config.toml
vocab_size = 7638
hidden_act = "reglu"
extras = ["value embeddings"]
Each number is 200 + 40 x the weight over its row's rms, rounded and kept within 0 to 999. Layers, rows and columns count from 0. The size before them is the row's rms in percent of the matrix's.

# layer 6 attention value, 64x64, rms 0.131, rows 36-46, columns 0-63
087,301,171,256,124,186,234,179,152,218,210,238,213,202,196,182,163,219,213,158,199,263,238,174,197,165,192,184,163,166,201,212,153,170,272,157,228,129,149,256,208,234,156,169,133,184,224,151,209,252,197,119,269,263,236,231,178,175,218,210,235,243,174,176,151
098,66,158,231,258,206,179,159,208,245,187,240,176,206,168,181,288,212,238,184,215,241,164,238,198,153,285,189,176,173,160,240,207,204,186,245,117,162,214,181,151,206,171,268,194,215,155,239,186,204,208,259,208,192,157,115,255,177,192,211,187,170,193,223,228
096,194,178,208,203,242,188,195,105,200,152,241,169,158,169,202,185,198,178,124,170,229,201,204,272,202,111,261,165,215,201,233,268,156,206,172,207,223,214,92,220,230,259,201,183,177,229,193,204,184,228,208,204,200,249,227,176,286,232,133,139,204,203,134,141
100,123,118,180,170,197,192,199,197,160,213,209,173,197,215,192,187,194,207,177,236,253,194,259,174,204,231,262,194,170,146,224,165,236,228,224,171,126,171,256,178,108,174,271,122,178,187,221,264,194,216,281,191,163,212,177,112,179,171,196,205,198,161,116,181
094,231,229,211,178,136,205,182,216,216,298,200,247,222,294,233,184,285,206,214,226,150,191,175,205,175,174,241,168,179,144,132,261,198,251,178,163,284,204,201,216,203,187,143,277,206,156,186,169,155,188,199,163,212,164,145,122,219,143,207,173,196,245,181,196
090,258,184,262,164,157,192,231,242,135,220,149,144,233,153,220,203,181,189,250,136,212,181,221,84,241,201,216,242,250,194,234,116,129,220,248,243,200,153,199,186,118,203,193,179,187,235,203,254,187,195,218,253,212,183,159,140,140,224,209,191,166,192,226,193
090,211,192,169,208,176,234,209,128,204,194,171,202,227,257,196,207,271,209,134,191,187,198,173,215,151,161,249,202,192,288,181,272,217,232,204,211,153,165,251,173,292,162,217,197,177,211,254,167,292,203,240,225,142,183,262,161,247,147,183,289,187,159,231,206
104,178,158,146,184,241,163,203,231,169,163,186,134,146,229,140,161,236,185,161,160,266,251,237,203,163,210,284,161,168,109,252,183,174,157,229,174,194,215,214,189,161,211,190,215,174,200,196,207,94,242,197,193,150,147,210,268,227,174,178,163,176,201,163,278
111,230,191,131,159,205,261,222,238,163,244,156,251,209,314,196,104,211,242,181,244,158,258,199,181,219,247,219,252,258,198,194,203,202,213,133,258,282,176,207,222,234,183,215,178,196,237,184,219,172,144,182,208,204,181,205,178,131,179,268,239,262,210,205,210
104,137,134,159,175,228,190,149,155,201,195,226,210,207,275,188,200,214,199,236,231,232,187,113,244,199,192,219,139,246,229,158,224,270,257,155,150,289,267,198,179,200,207,135,174,202,212,218,208,148,212,197,123,239,171,149,178,255,171,126,184,238,217,223,197
104,271,266,219,153,181,197,211,217,199,250,169,231,240,211,216,270,157,224,184,192,159,154,222,196,208,163,259,211,228,185,218,275,185,144,265,172,198,118,272,264,227,280,261,230,214,195,164,166,249,238,205,160,247,210,207,250,205,189,169,183,268,206,136,213
# layer 6 attention output (transposed), 64x64, rms 0.133, rows 36-46, columns 0-63
086,225,240,146,230,222,173,247,217,250,167,180,168,205,125,200,294,194,226,233,202,217,228,242,192,172,220,222,166,269,143,197,169,257,149,264,256,136,201,150,238,225,228,168,219,240,213,227,254,159,170,206,198,210,249,272,202,229,173,214,255,102,241,207,168
095,286,270,156,158,211,140,136,208,157,229,179,174,206,183,167,117,127,207,195,232,210,245,147,191,238,226,249,172,193,218,190,204,168,218,131,184,199,266,203,181,186,230,214,164,244,217,137,158,196,200,151,126,121,232,188,164,215,236,173,124,236,199,162,215
094,191,199,107,204,170,171,187,214,209,200,232,179,175,188,241,241,254,239,179,206,173,159,144,226,170,199,167,215,239,178,124,204,215,278,116,205,180,178,168,121,226,182,208,200,251,223,165,221,163,272,209,162,181,182,164,236,110,107,172,217,243,276,180,206
116,287,263,161,222,194,159,226,240,160,310,200,264,223,135,217,222,203,230,177,244,187,188,201,214,210,230,210,185,205,189,171,208,159,207,184,151,222,265,219,67,173,207,217,186,165,214,203,206,229,182,162,202,133,218,210,302,217,228,183,199,158,255,170,221
102,150,250,253,176,199,237,291,168,173,183,171,203,245,242,176,198,208,153,167,138,232,163,192,216,278,193,216,278,217,254,157,168,206,176,231,227,277,197,190,183,186,238,172,233,230,243,193,176,275,182,166,281,246,143,155,230,168,136,199,199,252,190,191,255
102,186,247,297,248,203,201,198,209,237,133,175,256,251,168,245,185,229,212,266,205,216,229,170,307,179,213,227,195,192,223,240,172,203,203,293,211,158,269,278,239,205,221,241,218,155,167,247,215,244,202,253,154,204,212,150,183,219,250,184,204,146,229,177,240
091,199,225,63,218,147,222,185,260,202,245,208,237,170,140,218,174,164,182,162,194,176,193,122,190,237,211,198,225,183,139,182,144,208,170,156,251,208,197,172,103,236,210,177,242,176,155,173,181,91,189,207,206,148,227,216,236,188,163,155,199,232,156,203,182
106,208,243,166,178,180,209,154,199,156,289,163,244,196,166,178,255,165,262,199,273,142,230,172,204,208,269,149,214,212,277,233,207,197,247,189,176,234,156,231,179,156,174,214,219,166,237,204,153,226,210,233,188,192,148,179,137,139,210,206,283,227,264,203,291
089,151,198,250,243,216,197,200,217,167,108,175,209,221,202,248,206,195,166,229,192,221,245,204,155,133,179,208,232,190,149,204,169,213,188,291,207,242,198,220,325,253,210,154,216,146,191,219,198,202,189,225,222,247,235,155,234,151,198,310,230,117,174,211,211
102,228,215,106,205,201,132,213,157,136,276,187,188,161,259,199,221,225,205,142,203,220,175,219,225,265,161,203,278,258,200,130,225,235,199,185,241,190,204,156,83,226,208,220,250,199,242,144,220,180,186,179,222,160,203,192,232,198,126,220,193,258,158,214,195
099,142,172,230,253,191,250,251,217,231,97,167,142,221,193,264,161,173,213,200,189,201,159,188,191,227,210,194,165,182,155,226,111,240,234,170,119,228,255,172,256,160,138,209,222,209,166,279,243,260,189,187,270,231,181,171,152,146,190,212,237,193,194,210,188